{"num_attention_heads": 12, "head_dim": 64, "extras": ["local attention windows", "short convolutions", "capped logits"], "learning_rate": 0.000281, "decay_fraction": 0.664, "decay_shape": "exp", "max_seq_len": 1024, "train_tokens": 1491000000, "dataset": "wikipedia_en"}
Each number is 500 + 25 x the weight over its row's rms, rounded and kept within 0 to 999. Layers, rows and columns count from 0. Numbers have three digits each. The size before them is the row's rms in percent of the matrix's.

# k: layer 10 attention key, 768x768, rms 0.0364, rows 518-542, columns 512-639
# q: layer 10 attention query, 768x768, rms 0.0367, rows 519-542, columns 512-639
k518 074:546502490466507467472478438537545503500497518450493496486490508462507482510485483565513491471506514519515493496526561503520497525491452476468483477464503488523556524534473552508511494551512553480472488500481493451520513501508448489530505504508547486493518528506485467535518490507540524536509480518504467490489484509504502507519535497475510486500463501465466425517515476497512507530499
q519 102:491465510533478486520506500492464517498470519526552514521473487470503481484515513459525530533538533519490534481449472468538500470481501477500484512463512510494505534466478470486529540501488496522528464484474522481470510512510543496464477499503480514483472483467509535470513484477497521497525486519484504496496496456478504504499491499476471487494504492503489502521487474492503489487468
k519 076:506493469521478474514481500493543486483487521528487534532538520509469459484539515475516454501489511453477505499496482509492500496529487585481501478491488508483495461503513559506524536512446448448518493555470509497478462468479502515503512491528472467506492509482503460493509509466483510505495509493497503484490466510486472508545537520485488495473472495487474476493520487569508493524501
q520 081:487472550467463493507500492557554459520513514512509517491459474463500506475521516515531529462459500505532446498536444505542458516515547489482504526469510521532500531520507502484467493500464525479524495515497518513507481490427473530470475489512445488495456504485501513505520532485529499430505464530463518523519522508469478502505492517499491464525471505512470502522476519530482490479451
k520 077:504504467517540464506501477437477508514528527518487517504476515511488507513468510532503511529567503534513527514482496524528499462529494525537482483510514522492534518464479523512541492497529487497523547493486477474460505513486503480520526498459508509473538523504473495497514457500494520504489465532464488500491513529492474502487511497472481504495525490503518514547473512494526503443520
q521 121:485539511461533517489491504467502522538545518461489458461508537514486500530503466539445423455471477484506508484549562526493540541502463540497493491533490461490516512562524534487459474478509524454478538502495485495563482525465496476525469528513561492528534509507511489541511511514489479535486532499529499468483473550518495456498510473509502529457486529480497459482507490487501508499525
k521 105:523509474471504516490429458498487501492534495482496462499507521501486504529489486547485452481481481509522494508515550532558481548486457452494496501474486531492517514515509501485501436493516545506483482506466453511484492510468484518491507548503539486523458542515512489508527468550524473485522505471510492504492482552510511489508463477470500493510491510483489424485508515483489562506475
q522 101:488511487496503493535506550517525491434479499465492514495490520489492519516504465516497482561449556458470479506460524531484477488468469464500539512541486489486469487521512476514535493475489491521504492527510475511498541498527532488544523529471546487515515507495502444501522528516465443496515495506488499505509494486517523473503489494524522467487477478512477525450508504506483486514529
k522 109:466501502554495463520515487500508478505489495516525514527480533501551508473523471474513553544474506475498499488497516506541497482473493459523481477522463502460486520464499503553494516525474487524495464489520504503517527465503517513503473504476467523467525490497512512475462522469493488509485497500497489517533516470505494572497502529501503529508503467510452558472535528501497468521552
q523 105:531482478528503528478524474532534462485479466496515498492490523479473468522515538516498552517502460480475526534488489478490494493496508536491504494473546510497450524474542452501499539493534487485549544471520497499502566522548527528469523498527480517433476516507452489472440519510486535533472477531511533517527523443487529510513477547466514486491511520490511508515503518514496449485538
k523 119:478482494533483494531510515540497465432515529504486495476498475523510492476501527477518543521478470511489485489519504507480487475485523475510501456528523454486466492480480488515535527533432494505493482495504515509474519467505525526532483512511470505487557486534502483483488491467498466505506492484503512486509518480525462520493522528532507494511501471517493485474528517502484487477480
q524 111:471482519513520523485466485544527472472504496475516523469477525502516513515500443468495519538440456468523524498445510550495510470494477503451503519501481503469492496486484456499532491511512520493516471512485469467484516516524485514514491501553516495500501526522505506492503493532497472531510520483509527471473515508491525491522497504518534519443490520513513511485498477528521485519510
k524 093:480478503507482466504494509530471507507545517538481512500513503475542478461526509451538526507458529504517527492477509473521470494502509475479519436497505472518536517520479487505494522517514540509495505481554503489541486508467481482492509524513456538531549478488519477511438491525511499485468477536516496522541534485539495490456482502517523546537493473457487516487529535520505524490486
q525 102:520505480464502532509498505480474515506529553517499553519516477523518516470502499474473460465492518476499480471501513476490477539519485523467496551488505473503495454506495559481459475510471509492510459489506495523519482465479433512474472512513486501507538479497498492495529494474485487522498504506492514493483457508524495523501491530503490531507495486520495469500504486466500486533493
k525 116:531540523512494527515484479467468532516533488500519503549481495487466495496526528505456459450464577494525515496500500473530533524471474488472478528475541504500517509504503507531482486478507532474490494528491502539547443516506495442477502494500514500483463477507487547521516487474531524478492511498530504468493494494485481457481486466514509484525490531514495479496492471508486555534536
q526 105:447496516472539540532464494482493543514482497455481511529461531502493529511492467513526467497469492522476542472492490526503517480528490529470536503474514470486544450502489503494508460436532477523486471498471476533484507521498507500474484498499509520496499495516488462533544495476524472530530494473514518486493494515501534511543480523503469471451490511480548440467489498502494518487499
k526 108:509509527475510509489497511481543504470521501466479567505531493516512484517500488487474480499501490488511476485481499509488499491564512530520527516489480480524496490502474547527532501474483511507501507523482466515490505502495450524445480472490499489533527487479506493537532491435524506494490473468508509470522456499465481523522488480492502513508519479491497477504522491497486508490506
q527 102:492510497504504495484506489514470497514488518464469482490524474521535535493487460536493494517477516480468496529491548569495523488527481499515521541513494511507451495516481495539532523488526496542509463484481499526482495473498489490533526441449522550494521439543499495495499511518502479480463493485516480474478490498532514516496504440489497509475532515516511513462498493490470524542495
k527 102:514487473537503536534518505521465534488479501500436479505522512503506504482518477517466526484446497466510465505496508518467501486507525534527503499498487463455463528460479496550517466513493508510527524515516492492518477498487464483537515468475490528497526432521487520540510518490467507514463504479513482501490476482489509481498489459521531525505489453522512471509471538520507490513486
q528 081:517507543501480511489503489515513517472497568486456483501488505492506521483553514507504517503486507489487520534485481494471489495518480528482520458503497472510507548534493495463505502513502545470492483487514481512487488464492498523538502502536504484518506458532521528527527460511506517471487516501480486497440506513458477503486530503496491512562496498511567494489559503504470484508469
k528 085:547529519497526513483503472498465513549561485528505497491477516493507500512521521511485512448488544512521485485548537486510505538492535441496482538439497454519532482478506522534464465527509514520458495472478527520505490532487445480488477490483563530499515461534500523522513483449523518532466531496522481500503513477505496503491522475515504538516491506485470510509498518490501521502490
q529 077:501496508516530491511546544495480501492520464535530502529479509520490502486498517494511491509528471467480502477477486477534493529495529496526486493462521517480498520474509471529433518518515434496553533510502504476510497514490563502480522485493522508487509553487508543497475518503499477541489505499515479500507476516507505528563484500469497475475470448505488491517502508499477501474540
k529 085:472499483489485473538522553501528492449476519482498512487539510519508524517483483502501512526459528478464469527458506523489493492512472530506504505532497510502452457483511500474514519488495488537546551525507479525490532447541526530495530523517506458485501486473489494489485524521474501503504473530480517455510520488539483495520483540500482460498530521477499509472507471529509495510518
q530 082:468515486526500520497509506513505475514482483496533538505501523536483499471480512524510447509503483481453474510521459458602481461464494501529490497471484511474507459477514474536468492492489451526492506527518515507515498525498537491502540509501518517481522535469475491518492517501503481519432468489525496513507468508521525513549482519487502482483464474495434483505489513500494512456522
k530 078:500463528504471462524549520470517499464462509489510513477518477531495540509499491489507520493513508510469499505484448521523478489536492548515515499541516513468446455495529470467533527504483456515528466511520479506516530446520537515499515487477454511503492521461483498476493555482518482455533485499488502477526505492466482508520500511494503507500494506502476529479478509519496523462516
q531 082:504505488470472513500552483511495531537525456505498507543491512480486499513493504489520488461558484490486500457505462487530503498459484476515450528466492507476567479471543498532469504487474486551486544525504513496520509533462555466547526529499525551488501504505503539493504499472481538524500470499516493514474474519509522506519511494499483479498464483483512509550506494512452517485515
k531 072:470492508510487441516462521449527500473459498486507530488519494540513516498522472492481501556484491520505498480447487520527485466523461535496505507529515553521476521494503479494528518505498494499573484492515518466480515476462507474490469506521495472531484502516516481467504529489467500450518491506485509483516508480494496501457503510475542475467509480502503539469502487544497486491499
q532 092:520520500512506497487548532496463513485504489493508525534515523515498524488479512512479484526519503493468499494479500499530472524462518514487471493485479464488509480473528506528482454469537417482505530520504519492486495531507531472460515481489551503453505552483465514471476504526527516509478515511530514506523454517488519492486473525471471482510497478493483469528458501524493516461559
k532 086:469485500515480470548537522467512512469478511531517509499501483522532557453492499492495492486490488463489527473520461534477521494498499530514535509507455508486449504472520446491502459483519452547522460503525489499488485467551536499460518500496443509501482522486509526461512521465462487458490509528495544505480499484497484539490526504506493479534464493511541518502491494551494477497536
q533 101:502507495522522489511517519508478502429435483507498547518527491483505540470517521468525515524527497511469506495450466484516499493490542525509511485489552488501481486458528454515521486470493446530515509493491520480459505482560556492451529475498521480473493512499449530447514521470508523532507511529522504557529481519497507514500476547495481468486486507513516525515505502550518478496549
k533 095:468472502549501483517557558480483479491481510548487544473521535523506529473487559483503523488534473490490497503515439471477484486540502524512494523519481482466478481504496508521485516502491410524503519520517501502505499504515519488487509486455457500509536518475497513510496532443526527485493497485499527513523499482480473545516530494510505495511509481471498549458537494549487459495538
q534 081:490493521491480443513503514510493461450475476529472519485511461506477529448499527468513548547477503527468498520441478483473511486504573525469548485499511509471502461503464481487511523497483449523516446466511475508444487456541486488454546464501464497449500486490487496459482522471504506480522483510512471517497467482462511498498456537483505469514496507497466527522516497514502518509538
k534 088:477510502527530444525530483472444504513530491525507510510490526510536548476488549488543537493521503472490504507544483494491467495502492517537509502521474494470499463488510513525487479509499439539467499548520516546474488450580502510481542493465484506477565494466467506490508522479501514486478473491499526514525505496494475493480541503519470490513511491462471506461549497520471509454521
q535 096:492522499497507497478501519491495519443457498516514552509516502528511526507487493478516505511513490505493489513429468441496510509490527487494530476504525518506479502449506470546511496485490470540503465486487494469441509512573562479434521521492510518470490502501460509445500511471512508514509528505513500530504501494484514488498511502491500473474488475509498528499499493528531473482526
k535 099:508490537531483464465540507475476512511492514530502520483509504527530520466485549495520529510530511484433509486518480481492489484507500534540499476503491477453473468495508497536506545488496415468490514540520498554493510455545524487516523512476510531480561506512489515519491508472506507537495501487506528507542502493509472534466522521491492515523536493481482529480531500514493452477542
q536 098:479488538511506464512526495491487485440493498518485551513519482476535516461488530458517537565512494483472513507436462519473485447511518464497538488501467507480444500466508511495526518496502457529522466516504504467473511471511493549490525495501503539466520504489490468467487512468490449500523499459503505505514522489496525519477506549496503503525503490503473531515509499481507470472532
k536 100:456508517514483457526537548507536493463466511560500491512527518546532532492506536483484515505487511502485504508488462474513508488500500517505512461527496483479467479477490473519479503516453425545512452486491533514532523477493538523472475493498478509464545494492492506452484534464501465472492493530512503510491496444520492538469508514524475491507493466501535532471540486538498497484514
q537 099:491467520509487483484479470498521491554487493524508467502464490522486470472488522492522500455508529511537483509559494530544475497472508492466511506490514507512521499498497491485529486474516516475472491479497487469499476484460460524522466487518465510509477482519495554526484449496522514471524453535473505521523505514468482509465552476497485475514477526521532491535480501492478532517450
k537 079:505514463437489532498462453492478508540482461479484558525478491473473472514526522512509443503520477472505510510472500544469480501531502476523504539499546544495506479516516510524485478470488510462500575499450494471489545504500486500471491520483508489507508478468545491501541495541561511536520464503515478488505500524488509483557474501453491488476509484488497494517446491552496470496515
q538 096:501507498492536546489496534471476509533527507498479496525528539496476511531522515536493478475443488523517513516486543489478520509510457468478510512496512469501496509517525540496445452500503505486469515492497491507496501519461547446489485548470513504534469513504516496502508493505545493526494509514512454462516517490522479518450451515547500544518455502503485486509479490515505466536482
k538 108:519508467547447504506483452564511486448483523474454479519506488488492482506453447470490534506474489495506479480530508556500476522479471486454507499510482441500485513492511551489506462507502523490509494475482526511533511538484493539504491503523477506510523489519461466480457509545438507496465447487508479496510528519503496456490498496510540527507464477518506465456522523505483488488483
q539 104:491524456456466508491498515506478472469475502489459457456510513508513509515524454483476485537425489516488472476484536551511567497512512489517515484549484510491521496488508550488525495498494543550473500453470507505524477542453539487525496543500558484541508520570489479500478515524473504518478488509524479469498506517514535497543482489540486547458475484471493492477478521538533458522475
k539 115:487495458485502544482499444504491479498543512509471474482482494535470517497485476508500521489493458514515507501535505500508488519506537489482508477506503465493526515497559510468524489516532543468485546489485501484499495544469468496498515479521510526518515508532505485525472506512521495539485492514521497513501499509492526499453507489476490522502490486498525475516508525529496467484504
q540 095:496471519454517544480504502511531485521458526451490540476486460512520530526498459524485461472507476509497485514495490497467532505492529513481508488511476514463488437504488515537507509507504500511491497530499507476501509493512468507522469474493515471488491526515470486511522494520483495554485503517498514496470486546530529507514529504565516499478541510528532532508483483456464485484539
k540 114:498500518503529531507490518503486477520549482519504506478510531510474484529511501487480502506500489495496482503521512529505507472529516522481537493493473513495545507495534483484502490492503545451494533487534513498513495530493490523514496460478513504492465476486512534512500510496480502516474524501578483467475522541473492519510481461509498571506515462479523502456496504508495519519529
q541 093:522486485499487518466505496504504520530455498497529519510500512522488474503512514493517494503544462522482502469493490515523501483491507484534513476463419546506523492521493445469514515541501485497494490489507490449513540534471489530534492532494491483514509536497497496482517492525490493494527464480464508494536482478470517479467525485472499530493540505517535474515494496445487473493479
k541 108:516495512461504485475478506458523491520466519475566514501517476496494512531534510462518493493490522479494537491454478475482503501492474499521489505494482546507506482506451506500501540511454513491559486510490492469447554462516476545502504531498493455489460521474511498464530526473487488504524490474481496546471519515550472505501470490496487457504516490500498546515482423458492516528537
q542 116:494479503483493526552484469548510468499457484492496510451475478468510518518495459487481527535477454485480540546466521528501536537522475520519511429510507505477504493511486447550482497500511524508531483467491520518532456491492510507518500521472489539492500482534528476499480506515476533523464509519494545455447514511507544479513477518538517504446483480492492513496528513514513528536524
k542 110:481503532500489527516491530523495509477502418521490509486476499503526505518474506480468518504496434502474475485528466518500533468475467538464499468503471445474503536489567477499519445468453530488477524486500521538525460533522520480545469514489517541506507478519502479544482472539494511543484515486462502499488514528421512497497524524534518486525488520471498484467506550508530524497507